Each number is 500 + 40 x the weight over its row's rms, rounded and kept within 0 to 999. Layers, rows and columns count from 0. Numbers have three digits each. The size before them is the row's rms in percent of the matrix's.

# q: layer 6 attention query, 128x64, rms 0.132, rows 0-95, columns 32-63
# k: layer 6 attention key, 128x64, rms 0.147, rows 0-95, columns 32-63
# v: layer 6 attention value, 128x64, rms 0.112, rows 0-83, columns 32-63
# o: layer 6 attention output (transposed), 128x64, rms 0.593, rows 0-83, columns 32-63
q0 090:535508534489520479514519486467526383479472509542472508513552504507451519497459501474532483601564
k0 068:462495574475460526527576562523516449515489480527488521597499467425479534553510529448490552534536
q1 085:507482500509522470489499484478549495518522545519493488491544505591412484536488467496416527507488
k1 071:534510510509549471475507516547540538534494500470514452529527452448530527569547452534453524441531
q2 100:539532483460545453531500531518579505520511497591465476499450430463521542443534563508449535469434
k2 076:581471495554554537513483551507511476489528495454483448499481400513503552487499548539422487527481
q3 091:568502554487556518534507443504506415524500508482517501496455486590528478439394491508532458535504
k3 064:544537516490481531585473493548477475472524471493506467490489522543530508441511545554500425447501
q4 077:504466491412444461452507454509446440502587535551506526474551522580510524484486482537536517562547
k4 060:524492506435480499507479439529450496520541600478452529517494589447520525472453499523383524522510
q5 088:479554522517478505445443548518463500480465492506540506453488521462477481518571551544542494540578
k5 065:445505425466534506470466452518427511520532495464545498489498513483466471532573480565538469484521
q6 103:399540518538458520475560509519474501478527616439467495499440558534451430505495507501500437436490
k6 054:427576481509458551525531529533447538487558526453476471476460539498542450500481459479534441471479
q7 111:493455443504545489572472535456520492506513515491540497488538512517587508519485476485566585539542
k7 080:504479469454559493538522550457546551518463499515451485468547504516533493539529419572554536491521
q8 086:475451454532509509598521545487497513473485535481465413511505506508595481480538542509486410519486
k8 085:444493401554517511559503516540537551504462527490438471471483556449493448501510554498514496507472
q9 087:466526458473573604562443418504534471499562500433565529473487500478480475518475551551513476433558
k9 058:431496481406496535539464447489463462516572484472509505463546488489514531553453513550462449509557
q10 080:421535472504433499482512490510503563482539496461519469521507527410502491550466547461575514466516
k10 056:539419491467555507466470498468451482442471389507500492508506574469485517550501529458531529491460
q11 094:445486526422492478464478448514490550494411504477463487563505467503433511482594538508462562491548
k11 074:570523560461542482448509480482504509488474517507457459509496480464363449464549537486428505541538
q12 087:516530461514469527502458502565505469467517500495530529482499489549474501531457507535552591464534
k12 070:509509385567508540529489507493467468450485469479569512485549473567488472541457459514523599503459
q13 106:512474484559474536517462515526502512474472509542535524474456527500516459516536497455440491460512
k13 071:517533518530483524569482487538425521451504565578469529545476532501509505537500532451498455487520
q14 101:494557509570522490496530485519489482531423551575451460499490514571429440478543557497506492577568
k14 061:479583548522519485499570471529519458517437535523423494505441572527503421497495532483476500533514
q15 094:500491391589527477523471558565491517511470591525530525531457460520444522572530473458511441475478
k15 073:487495447495511505469549490539486504447490535490535542502517550549481451494521497528475419481438
q16 091:502542489557523506502545472485455552515467517500492471593430541472470531542446456433550516485555
k16 075:439496460471424563525511472523460503537488428545467542544460541526487514526532513459545489442502
q17 097:503486457538425465479476500508377551531511450480528514535542488505538556525569453485538481421513
k17 071:443458436418448458507462483532426518509519545487445481424532487547602515534576439530471458480485
q18 101:480433484522527404419524507496479544569518518458526536488442524485514491538501467502530533459565
k18 074:523450482502516428486499516469477599553537556461451500585498491535480474529521504520460512519561
q19 092:495566493529435521453415546516476434496461564517510545471515502502490469551518522419512521547519
k19 065:523567512509507561449468554464465454466539547487415537480535550538458514547555503508433461475463
q20 101:554479495528519474459500527555515506534495481509532480505472546493520497472436534469514492494458
k20 063:532516528552505429456476629544488522521504483519497518467504556494488518482546517493485486396505
q21 100:536448524478493501486536532487479526519477547490502570468511496511490512481537427503489484485549
k21 073:493506462572527555532446490478505470541533558435505630565574422477491518485480504505499477491526
q22 092:434524452508521470471456507557485465475491481483503513463476495483411485601492505514556512478490
k22 078:442530460508527489446465526550496440475518459481581506464571515510439502515469588503576454493499
q23 109:485501605489468512457555580457461551532508527519501452487468562442428476512505514468452467494520
k23 056:576456497516456502501611444474421520576520462514538478506519533449474536517516491454442487496528
q24 114:582518455496456455479562502467511578476453441547533481463464554426491457480537491467516472523512
k24 065:462498503508461460433541496487508523487441482466546507510486521521493480498556489506514529491511
q25 110:424511568498510499484538512480504487576475513481424507499490511509510431478535472551500449488511
k25 070:503506522427531527453511547455573535517488473475516520505477438481527478554532484481486418545471
q26 100:463466502579492535578526448506464532479550567489548511479530564454519488501471601483489489441470
k26 074:513408556500420527554482483507475525512550485517547550477521527482501457493526564541439511508491
q27 096:466488605502537517489479465506543433510463484541505499536444486568461530531547564490440468432429
k27 063:442490566523507480465453498496567488531434533511505485563436431562434557517530485535394453512453
q28 105:460482543543438513509534490506534467476568507532446476510444519485451498489589460418539577497522
k28 067:523557462421449521496534432561535493459426494524456507542494439489449488567616487469589482524497
q29 098:487525476505569487570494472570491539514501490423505491514450465467520453495457500547533503503506
k29 055:453515519467545497569528406547528585517507533452479529440441490474551440511510459516546481451502
q30 089:530475369501425485473540490498508496478533489441534490534463491538452505538483541485464490517450
k30 073:480407407543514522484555506521524462523528574458554527508461438469519518570494510538453541487431
q31 109:548502464439530535493488455489530520496515507458501486462661485516461492526485491458547492495452
k31 073:475443464492527486463478552509562469454502508451428463466632515515493448537476543461528571453506
v0 154:531480484488581474483602544512478508573456461505458451533464457599484484430482466441505506502503
o0 142:472497461489502545506406497529463500466570526549547579497496518453496513548463558513497452459442
v1 148:455435492557492545580430466490566486480547495523499476495503484535468505530517506461494354522446
o1 148:540543563470477396454496534511452563535415498548472516489510525501495511437475435524481545547620
v2 151:453502505545434550511524490533535434404535551523491491444527532530451514515502446479517474522497
o2 150:565476537480526454480476490508502596583487507508417463539474480463483515483519535522442480508579
v3 144:484467518494410534492560464451428544504568474502489479495498547487444555490465489436512541488562
o3 149:513473493516548477545482493555541429508476541521563475471495411500523492495497517524447504536501
v4 141:484464559472534466522438557468465501545493466486558499479460497458545506450455581532512572507460
o4 147:499504476527415542509563452470554501462520526497445551489498505582502475498556414518461542502440
v5 153:456528517509507551495452494555495432481534550567482502543538489483460563529535507518489422471472
o5 150:560507453443515412476540531455481555512507455502476440455577539480558485445507473514546531538526
v6 146:551482447492481542492537418532469487486554518525489518512497550487593548521467439541512517488537
o6 164:429497489512556460481516541500537445512476512500559406549486452491461459529510594439540459503519
v7 155:471493451486547547549551492477488529475537493520487531495414543540531547441502447525585420572530
o7 150:496475535541520461462504604450534463507477519529533447532531469549457513504497541473433515481496
v8 157:420517441510525457554453550455508489468517505495577490541471513556483499543520548605522490440480
o8 162:537544589452472492519557512497487511490485510527434484502541558516507519454503457455475517505467
v9 158:499496488488535526499530470499570497496523509441469539411505560456488508453490494515549511612473
o9 161:523493452559480470506522522482513488520453471511509457573440473518489530555508497521441566451510
v10 156:451561532523487539508464490479521481551524489564488521517460499485503502539488557545511473547551
o10 159:496464415440561472495479523524494547442473507472485457463600487500550500497530438520559466490446
v11 143:510460519476509470527527482552543457561470527502490509504528492442461543523592520459543420527484
o11 142:491537465503473501488450486483455549513513473529577501481455566469554441450455478602481532483494
v12 173:470502471484568522531453457490539529478483456560506528541495445498467492438508460479538511488501
o12 180:518539450523491503544489526464451466499499562493486459519553567485467442513533526491509500505521
v13 162:551413558531490509445411538480556464536506490547564558509513476458456519556463496497416551527460
o13 167:444527447480500490538480480564491525455460448435382423470496525588491482508510502486631507505510
v14 132:443502519517509522533552430480518482523475502482495424540444484585478496416481536512409499407500
o14 125:514515538517485505450478527464485484508554556480563577445557501464545473456463469514505541541552
v15 169:521589484585449475486534520587500470470559545521455462505503524567604438501506494546474422480454
o15 179:520462555433514489445502489418529516526454449533510504561520477440452579521521471465512501493564
v16 124:448512501478519584573572513526590484499532463543493487496458480523527459450451573534565496518466
o16 137:512517443482497436475440477461475512483547542479498542543572539458443497475549472520465557449461
v17 162:528491550457466514506536612429526463581468509495497451518495541491510405527450596540433509478496
o17 156:472490461505465493534512392553449562475523519434510593554531463543505565513561431495526499439513
v18 154:419573523506463551405549526541487494558501472480466495438486529521481454421502488499462469510489
o18 158:561428392516555510548472482453520527502556519488521527523556451454533600523465464535493540473547
v19 172:463507464502513415506541550477568502522486483473528535523380449505525500491495439485495490469523
o19 170:491527554484499550439500478517528486441518494557505513451573558520457508485506542528496535454442
v20 153:550520564492489514508508525517561492511487521560500484533498517490540453473428462442487506504494
o20 154:480475407460488541484482444516473504501515487470517552489519508510449484500611523529534484483547
v21 155:538502507494558546566460447561551471503535531558451456517524461553606514423502525535471485558487
o21 158:472508526485431435407534507474470534494431498507490557582491532465412439552553499468524483501559
v22 140:421506488495537514532477492516434495434537488505480494440488518482489498507465544467517489543579
o22 145:521446555533481458492535541478569587508530462506425517502514491490494538481530501486435501509456
v23 158:465468470529438537542464487513558494478548506515497485520525497494586555504471485464521442470407
o23 163:506511505426479440444502460477540467529431533550444538538502489540452470519515527505532531540593
v24 142:530491417509518411451503527531478484501470497517499522480531478513473549503570459473545464471466
o24 150:516520541497458558535438433451503486490500503560500514499459571446559471450427541515470531491486
v25 169:514452513502459509467553568425524511606490471458541469563471530510452449513493445472492446473458
o25 177:478509469515506515549469467576416470494529557507544527490550499530525534459430503445537531481557
v26 168:558475435471488518515506556554538471420520545485547513468522530488552508444482423489525526502549
o26 177:485501493503466530514478471468491516482503485489474476532480535474463449433567630544450475495478
v27 176:488554534477451519530603530528542510453504501527462509525482507449484504496568508450520469533494
o27 160:524446505476537499448439476453481502541535452466531508498535451528464514525474509575504552476490
v28 125:542484464508485513549479504522536546492468537414520502505588446563488448491483491457449516477494
o28 135:490525545505493475445495516528483480501533427458501533467421502484499528497479577505524491524554
v29 161:455570422500547452530527503549505538462549510463542459505512496610535440526505510507518511550566
o29 175:524449577473516561484491502502467462500541409540532540512486522447462578476494493451459461510455
v30 152:469470456540526473454512569518572470492539527460518542473513542504429440576450462502535494529428
o30 174:551501512521482484556483483499489507538483445500414424540462530548509602477497530471497566455536
v31 138:527438492459536530594494448524537569502488500472499519494552414495517470543507536476476516554530
o31 148:470562540512486447425499539545484468489477422473566529473446518527443494506512521545507488504470
q32 088:514535500538481523538463547486495502489439509568525496519474517492504476514501528493458469524466
k32 074:542499576528503453502482518460465468512566572567499400485485543546447494442433525466454477550494
q33 122:467511395506482458510494504514518415485515485506529472532548478490530503431598508531524539507567
k33 071:514520458544502488561475531457515473441565587444509478480506474469540445479573542420545477487550
q34 077:416544530441579508463517442532482473520532531532464529450573483478514456495457477525470510516525
k34 059:512509507472610465453468558490568458425507522518512516469575489542453488500524453449552527500490
q35 112:525514535596549482467550435479521532460470511480467535511482503482520490472468517566482466525407
k35 064:547549491533489588503513507532531541495475501566555535505475587548500477475493491468438462523469
q36 100:498455597503522510455540484540453510497448504543529484500463542532428508513542436494456540468557
k36 063:486588524527460429479431504530562503478470515497508524484405537495432559423469519502499492530581
q37 087:525525513471461463458514460547591536504517419449435475543462471499507554488503459533426504548553
k37 062:478495449511493563479470499463518507497483466460533468537515446497567534544528506445533475454513
q38 064:533493585484462555489488486541557487464429476513526440527500523479511524519570515531409570505523
k38 078:501562518489516505481489549457517547429493543481427441512516538529460484469474466447497542530415
q39 087:525559496446481471503395470464524448478481531466447510495496453520568515459434495505485416545461
k39 066:460516506463473535474522538512571490371506485563489451481446483499474438455512606470487483418482
q40 105:539528411538453532484517597457558504483422427519507454540474525451538495434481477513487587544557
k40 068:445524437514484478491548508486506533490454521509464391543518505518508479472552506444597511543487
q41 089:444512442465503454533456391484577496505577503477500569447525479470462475464470528513503485519460
k41 071:502426478525554463525440463523491456445481510495513548518495480444495448480551482538400499455478
q42 110:432569505516491518455455506450492540480543580476450467500478437484527463509481491587502452562515
k42 060:500464488485527492417430475501459507461502568523536485579457528468475472462556535534527499473552
q43 098:530488535545544509465513559495433617531505471503515518470478489457532445510517461477555441429513
k43 062:534532470536499513443449489485452493559494472562470485497540563559519558508416557518499494486463
q44 087:424509538566499521451507577461484516510524533482558517543504491431539474512423493495533488519553
k44 063:467502545513463502459503503491429536541530455503560551477499536504524469483487434533511510499558
q45 105:475532569540509550522512463489586580501562510509509544549401503501482507531422456510523536449538
k45 071:401485460481477590486490460504521519531460502511455441545586503488463487496535475462447486485509
q46 090:517481497530642503462593509471522490521490513538512441592518516519497504488448517506463449481501
k46 064:476531452524534503474519462509513483515489468466486531533615525515536474504616512445500436488571
q47 118:424498515432475525558519492489460521535527529440513559552585455503515496524500462518499505438478
k47 070:521499552498513438470495448536488422529550589478508565486570398557483471547431476535470532461439
q48 082:544451556518489468510594458545556527455493466540448518452470484427482511508459461521514527506535
k48 060:521501540388548495472541482494530496452406496514529531562541540479431487467502523515464506518483
q49 068:493494486534526490493493482442463444504510449486476511499574527539536515556497488536546487450511
k49 063:456472426524536518496430488445590540551486531449513418402522473498511472501566548601538484443566
q50 084:466538505482523431498466536461527513502534515485499473554442501467552481498449532538458526469455
k50 073:519460591482456469467550528582544543438462478514448504540480499501457493477565486520505439472542
q51 082:530509497473487572483499486432468532494535431572473496507469579487589492481477520521510468603480
k51 057:499500624523489458492512531509480466482454507542517543465511488440585555452513445508513451559484
q52 071:537473458478502507520499544436484413503487448495496560492569464438527481592478527571529535477502
k52 068:476434558497493534463545541546533473441517487498507555508527379541472541537554556521527448492484
q53 077:484535499539521524550507507555454520529504550507457539588534482496517531430496455484557454483554
k53 069:475480449426549491458497492478487431484565505493576557483527526483483516490511518455487450508476
q54 065:550522527516461483535450507501493507521345477521489478432433526528521536484536489503494479534552
k54 081:486521487546482519498457460507525489508479498541532396447432547470514505446430586513482492504470
q55 080:500502437500493473521465580503510482482521502499515511503516461444500516427559430457573520496513
k55 067:562542474466571466505465554507442506468502465464514452491528594546488521454530526532497542466532
q56 096:440546464507534474519461486504476474520589480493506463547499502480523504485470546524506493433519
k56 068:478518443505466472519427529555503506512492462555527490456570521474501471478456522520531480477512
q57 110:484573536522493508513559541493598489484429509446515508561501531466492469480497491477543519447493
k57 070:549502544508492474504563491515458460484510470506537509462522574464481493432474498473456513482399
q58 076:542547514442501533490518407571532525530506428507507520436488535504435578461394498493495530486545
k58 071:503512509494494508463469517571520445509495430526556504498464535456447560513486535422449476487507
q59 068:555504485504477453501510543539565542465489566506546481467439519531478513451531529519456487574491
k59 061:480557474435450494462531500525486547457545519490441534463499587470446442430533512465562434497420
q60 056:585490444529521528493525526523466568519460476525568550509465508510375507480475512436475460532513
k60 056:457505466541474525547449482590437524499560511466477446467482568532499482494510560392488445496483
q61 074:550513380523480468558456574532492482512476498568517502468499522437517524480521487422554542562571
k61 070:505474528463550466578520459482478515595487524454527450496495536453490478475519504510478536581568
q62 096:470533545511536542519528473451501548479508578446442451526587454526504455574534499517449442527448
k62 066:525552508480520470528504440548556515454530530465436531476507487459444459516549445504522491481481
q63 076:526556454460515529460466507472551431504495487493582432552456553487427547467483523500476530508507
k63 059:429530525500472484488497489551504504411479531498532466469495540437490411453555547478501481561490
v32 081:528549500521428450531530566407506487538452567501487509480417484466490513446527445503473440559556
o32 076:523522456533496459509506495499533541500442503454510473535529481484562496559487575517517508459447
v33 076:505495565528454503500536489438544448512491556489410411500488451460516423450513570513479455492476
o33 071:484549435502503550510465498499454460480494490479494490560576467507559456524498490440541463490606
v34 082:492517538470550514524485486511458537485508403501442437519552499482507444537526479476451528435491
o34 080:502478506491509475533506558584505501460500543490522508528509541487488546441514487481561532477595
v35 096:519501510480488498420564544465488463495525590424572536511569471509517489594489554559499571481522
o35 098:506430435499438465481522523501511575499565487513512539436478491485523482451464513507453520562497
v36 076:512449510510527537481497486521473549423500517527526532476539485545463493553498496442484548496521
o36 068:501507415473483429497473478533524466484486503567482493511538488507438547447516538452462492509598
v37 077:552458434488487483497512544474470473479560559448562497530458482529483459538585529488471470472547
o37 072:501578439441506510510499429476518528496517484546429513526512584497553497454544504518495536493454
v38 073:450514428558521536504522453522459575478457480493530525508520499486431508525485525493479512498559
o38 068:558493478451563498532523550584475565456431498519410516432499519537444493508591537431458485479480
v39 100:539503524558480479504478493432484545476482444487546488452548513572477473436519500462470561511469
o39 091:453463450488515469473496448468594505500559490542568484481487482530528506454478497546465514514580
v40 077:494559541478483521498521487525515482511507538471468483436499478436588429434578525486504463504502
o40 078:446520525490568460467499538477537486486557545467461520542504457438542477526385514525538528475425
v41 067:494498476427553469548483467512505492455484576438520450501462531523517569506550569550546491497525
o41 064:492509446485453551556486492495479475536512397496416530570420450466499432578508499535535558476460
v42 074:477507500492485561450437472466497442507512516474535449546440554489559550515564526576523494484513
o42 073:507485526508469490594524576541443490500565508413506550546517442543516490510530521460541464472481
v43 093:488567570508518439492538549463504547503450510435478518510440536469487494502576507469495517480508
o43 066:511468520523513515507522507546507598496492523513503491581528440431486477514593559501427537437536
v44 092:411470490533509460532514564490456446446472455465565487435532531472516500453433544487542505457464
o44 074:453415496523562490469522451492521521477534483457501442487513513488536474502549536523509588529500
v45 073:467481494452506569494488510496545453495531518487502529526502519486550459462516499448549410450485
o45 058:463545510469565494502504476430473443538512574509455460538531523529530538498421437506517540543438
v46 077:566479533495537545490463584486514470584529550448497496565549550455533532533438508493524468472450
o46 064:530589436536511550495497429488471450445499524510450468507488495479528444443546533519487430567509
v47 070:533484550463523451446471523475537482521450516427491498529408547472541581505510528479516540436460
o47 056:533514448486491475564542445485493486473554468567537455533499473520478509507486472583534476507541
v48 075:509450501466527440512470593506464485541485450519494457493448471522548502480417521486556476468427
o48 068:512524572533556527472565506461457504514562461496542462513481547491566471395517438553494463542549
v49 085:480517449480572482549556475457525479452493490533529489494473463552484513436494526505449488466571
o49 078:464527398512506497567505475575506506504521431471517497510489525500471574465493513474488611447445
v50 072:601517528490512519550532520493530446528548525509482439520501475493512473481560564545479535485440
o50 059:444530472492510523479449498473507564463565485562554518436528563512548445509437462528556502498472
v51 061:492471433443507460534486458487441542453497510556484568518445483535526554506513454431513552482533
o51 056:564513491497495535546516503553433477523471490490453427493442613551489559507493481497497549480545
v52 080:488494448589515496569516494520505546462470532468495494555495514515570500497473461545516465487488
o52 066:554509407488486510510442520479530516565503558434476463487487467526565471519518502541546401466527
v53 081:573515539500503448443463514508463433569439499532512505552494531455411542508576471566484485494506
o53 073:563524520471424501479475511502534462470482440516508485553531533497477541489568536551494535459458
v54 088:568487490455474570464470544478539549560440455554519478542498499506449533486496486499484446430509
o54 076:482470657477467524464542494430530527534496519487486556543470435564455538558517467547495442531497
v55 101:433472556501592463492535487531442503433498528562435501514486466521527521455432501502546575490467
o55 093:465414531563560528490460465547407530527526517492502437481510509564474494510456503507503504465559
v56 093:486478534479468527536466500509491500419558460538528440530505565517479537532454555453507609472447
o56 077:468444429509510521499463493473443413511535498550600543491489518534413485505522524476507506486532
v57 081:498528486455527536495536494488462475464504449526493505444475497493456569526541439372484517558502
o57 079:490477590469531416450497411506498476489556447509508470529480532524491511534510544505548580454476
v58 074:481493462403574460465535562467490521545427518531522460508498485561423500485413492511488511463565
o58 068:480475477474564500526554422552470518481487467503465470516496489543439572491486546530467491477482
v59 072:475398486510490506479527533483496487540555479450456494512539486475474461515422584521479534480459
o59 072:526498525490491524501522441513451578501489463519522505395523515541537518518513436469521447558562
v60 084:522480465483504511500495526476493472439539545495535598518501516399549473530513511490511518423493
o60 063:526497531484448427480537524486470556504463572492439460515533464523534550507494470512487536510436
v61 077:488452516494463520486555541456535479530566513485478562495491495420510505514531437438549475477495
o61 058:451570481523485469484483457469478465524494529553465397516537543506503540506526473471467469597518
v62 079:509473533525503470469462414530498528491497480491524512441504474543472534439463507429499481515549
o62 071:463479519512513553478484449520586438415517509506477556529460492478486531489442522516468523430472
v63 087:480460500540418524531542456532557474499489485515500560520527485442425537519607457510506450468474
o63 077:575513504471443531534429520470527455519453419514491484539494559495477558564557484480475535524469
q64 132:461531457490456540525441488562518420477522430493530493472532548559480509523482443504561527403556
k64 156:498493500456533522535485488576500430500464406539492471454523525518507535498491465494565512448527
q65 137:533470477507538584467547494456513447553495427526487491589518400509510583571474488524513525522514
k65 196:522434470506545550488517516450540461525478452522536486572552411494496585582482455481516541496536
q66 134:461482483497559451473512457484528465504418436562524414395497486500505505560512521532560490525456
k66 202:463501466499546495503497477518529484473439457540531420396509481548527461520505477552552495523449
q67 137:416492423561424572508494484560526484466507490458505591488443461516530489498464520443519544444480
k67 186:397482424559425557506486478547524494461520507479489586489476502554499488549540529463548497456469
q68 135:448491529604499498515472521517521420530574521470510513496416485512558535510456548546467421535451
k68 145:490466558565460471474494522473529489533516514529532510509413477485555544494443528552387486516446
q69 124:472446411526562605484507514483498523452529620521520457471498444513508446510508470551481505448415
k69 148:471455363535547595532498499511542500466557599484503454469515468506521428539506505533475485464396
q70 132:520535493602553460518544492491521502478535555491473444424485477536524530505446494410528459505598
k70 147:537500539585568493542516504502539457543482561492481428493473435546517543530458522432509487519601
q71 131:474490436461501473491505503457500525494528518480409422451499474454525484494475512500529491535489
k71 149:490490443450530469523536515483532541524500537442411433480513446502555470495505492513545485544473
q72 118:398526514494547544503457555536535506433537483436455445499515470566510504457451531473485415507474
k72 128:494508559505540528513470588524546512453550477501466483491550481483511567474486553412468431489489
q73 132:467591494548518525574481502495447489516530507538528507494497571436557453531417440507496516503437
k73 173:489578495513494553582514508482448469502540516561500491503495558464581477494395420493515547530486
q74 130:517479497537458445440498466433562449516426579541536496544504424566484456489462486514484559524521
k74 164:496513512509441455458491483459505461514433541553525537578463468552438446495502494475510571527551
q75 132:446498554528586508463477512482510526553527374508473500441556493509508485522501464521455526528569
k75 171:482495513501551516461459567529480543521528419494520520431582514468519512530490462527527503505553
q76 137:462481426449507520490509489543456453569519534506549570519530511465472432510525565462532438491524
k76 189:427488432477485498471485492548459478529533537511568619499526518452460437518548540483542446472522
q77 127:572491517483541575493482484489502439439497553484548468496542462464448458446488548510442490506546
k77 173:523493504455542565511466501504538417476515493465517442444522506470475448456494599493501448536498
q78 129:478459553480545477500537542430605538509493524457486492479547458483533534606540440521453506455506
k78 132:542454522496572471534559522478573527519470506463434481511526439538495581565558406530483540422494
q79 134:468524511462509507395488534489590525428471461510515512515561484523493427494567531489578483454525
k79 171:435507509464487511391504522485566513438486454477480525505586492486467446526575537452609491477523
q80 125:515503507486506508575475558492464459511525513435491562497505437540480471511502493510489578529491
k80 159:517469463532488483555501510505478475544543537434488550511515438575488502539528444493469545530462
q81 142:499489480457456511522487441509457526552528549494494448545500588577442477604476517469484461481502
k81 167:505489526481509488537499407518470494542475546503481420594502488553420507587515554453499497492553
q82 136:519500487519468511455461515557470621533520469443537552402568479524521497553489452596509472499539
k82 170:497521469492515499483488483550471580488496420426505550440525489489548539528495436576587491501524
q83 125:475540419537606532482525458483464479622494549482507488497496489429497433473503482534485521546511
k83 137:481485424565553550529462471446466492601530508515563488515484484436526471552444500580447539539524
q84 126:484516439524479497506471530391529526512548504594422522456553524493475489431558442527524534437530
k84 161:493503416513513496484454507410546515518579541539432512499608505490492464475514451521523566436494
q85 131:495508475534510523499481501417494528540547448440538469455552495531527492451474530549537516436490
k85 168:503534466522508520463437500443483521500536500461542484428575521547535504484440539575505537466482
q86 128:509414465465531471546549538488513514519580543439457486484565484514502510478504554458497557497539
k86 167:531411474529521453545507536517471540561571560467445476518555487563503550502529539495452491457502
q87 122:575546419448512511456434536545575462460498475463514466454491547431494518477525568588494437488479
k87 142:590510446477554462444422493488505534493492440439513459470507535478487517465533572594484422498502
q88 131:494542572417519462515583480489445471416488535506516581516466479562534457511518446588469488532493
k88 179:505517591449546497452565496488505468444479507500514602513493472529486466499552414561480478543445
q89 121:479609476488507514539429461506489493514455568491373512570544519475493451512522498474533558470474
k89 153:497568438514517518556515464476462526502468577462400509529542551513482437526512438475540529496495
q90 127:479527524449504450507432471506581500512472556538511450560512584412493505468431499573468518473513
k90 151:491526501460514384470463459479506549515442545558487446526529554469473463483447478571488549513545
q91 122:484416466455493524541540427528559469527419502484436449549478518486541450557569480554567534519511
k91 169:464424438446516502514550419481555520553423503454452428548475490507488426547583508560551511524538
q92 135:469487557431451554480507443478474490521504485516514545497532421427613527508500512492455475433542
k92 192:501464511455502566503493458461515484534509480521534572497506432429581506534485502506504475505536
q93 135:499504503516516477483572618503497497463505432541537461496498491486552498497502532459498519484430
k93 152:506493538488476517460541629454524470474527424535514458481519528477541490474502521449481511494427
q94 130:490542501457512452585449516479493517469459593514524470549529468494483491499539483507570452551517
k94 152:518568570485491394531478517476476523479478544509520442507501531471490443489476499499538504577534
q95 130:495449483558515503482486541526531500478441530544555498529529496515527600485476499482479561479500
k95 122:510442461538543466465450572491553491493459532550548480508531462475553566487476526499457542471521
v64 064:501476452529439559488464505595511533549568544370500478475431467519504478498515483483538517473555
o64 069:512530512423485446492517487406511464434449429569480514508518510503492585475549411579474494562466
v65 062:504450548439477494492511489536529510420437428520546511462497544410492494480528529539489513526463
o65 072:512508456542504526547512562461451505546509512483480560557521503513444506517446477429491496487494
v66 063:520468499506526548494476490484514419551449550484473428558498503509454501559484541526447435499479
o66 073:468574506512516448472518608482515558450564481479546534456472471502494500444465482447503549492434
v67 064:530457458579565553530472504534525451556484532456513436493510509472400467530456568533543480461465
o67 083:460504608450473453460580591461516475459530496537498572540516509534528523490489439468473515489448
v68 077:511502548529507538423472574536548461494514474500411514494507498516528549525523497528515508587482
o68 083:517549460481457469586481484516523525518495545512525490491480480480472457434512494488482492486505
v69 061:450500490451504474479542480455538537549479570460476463513560422497568472586536453552543495487498
o69 069:452466538489520565479477525526478481482568471514546514442482507499527490415449588450422421530501
v70 077:459517488468559488583550482561480539509524477479578503462479495393522488558473523478517483506545
o70 077:501505497506474531441489481515508464485473509498415485492520482590501402479510501510576503517527
v71 061:500498433499541488502475512448480531514456497513489447510556449473480489583600484525496553575524
o71 063:408530544484458493514470464517487490478578505505503528478481522508588496471423471467474483460547
v72 064:516444520505552536450508479487497450438462546505444510523562413494499476593445467441526473504544
o72 072:447494491514475468572485545538508482494607457438550548515483559461495457449497499560505552442414
v73 068:491534425478450539509504364549457557500489476479559560480497427515551456525514506505547505492519
o73 076:552509501510530455527514483460531490533518485544442413475499488478526525467517490483439545520498
v74 061:535423496454429577467539430550529534495488507544489518564434470521527564567548466530486531498531
o74 072:558573468529541466512440493475510509473507477456512463458513504427508474455447483483498513553500
v75 053:443497533451550506493476507491493582510536493513551478507503458519546427490523453572546449542464
o75 065:536458439539439568500495501511499533518526516505468494532434523545476569487436550474456507462531
v76 065:407483471548607495527471530499480473526601476503473404474605523524448499508440542528478489468427
o76 079:485518570500472518430548460495470469522510511533537520611462497532458442478468518453497510458546
v77 065:502501458550527576436538542446615511494510503553482490521427530514467539499479550536498497445491
o77 075:522520534464483410508504526573467544499450490517493535464522516491522432510473485499470419621552
v78 077:476447540549475522487514575427524463504510447445488554516526486525445483421518567491482540479437
o78 087:481510550467545451508524503515456519520473529617538398487546560480506531539432516467506494467462
v79 061:447462481582514467502501526529506392483530500468589470481423528512475517540465513512548513425507
o79 075:495515487425471474449454538433502510535491468489467561555582511480491482519539486552490489514530
v80 065:509526533424477504475541523501492438556428468548518467556469537565446413539511488479518479512501
o80 076:463469526540544438507493582502515577477528554487491447466517445484568556448457547521463490512480
v81 069:518519542540494475476473540541454523513540465568478508580464586553499544469474452497492479518540
o81 082:475487455476512471494579511469536504458529582520471532531518366447499446567518511508509439456453
v82 069:501545527468462545515462511494483484475507529555475536504507567460444420469524535550500604488432
o82 086:490408557498555461461509502518535470553525478506541419489480467522485582549485532477457491521556
v83 064:550492498500580567522529496423491526430534562532434505483565517474507522487487493482442519536504
o83 069:501499464527435450468540464567546514526494493492538596510445488475563472549481458515538503478509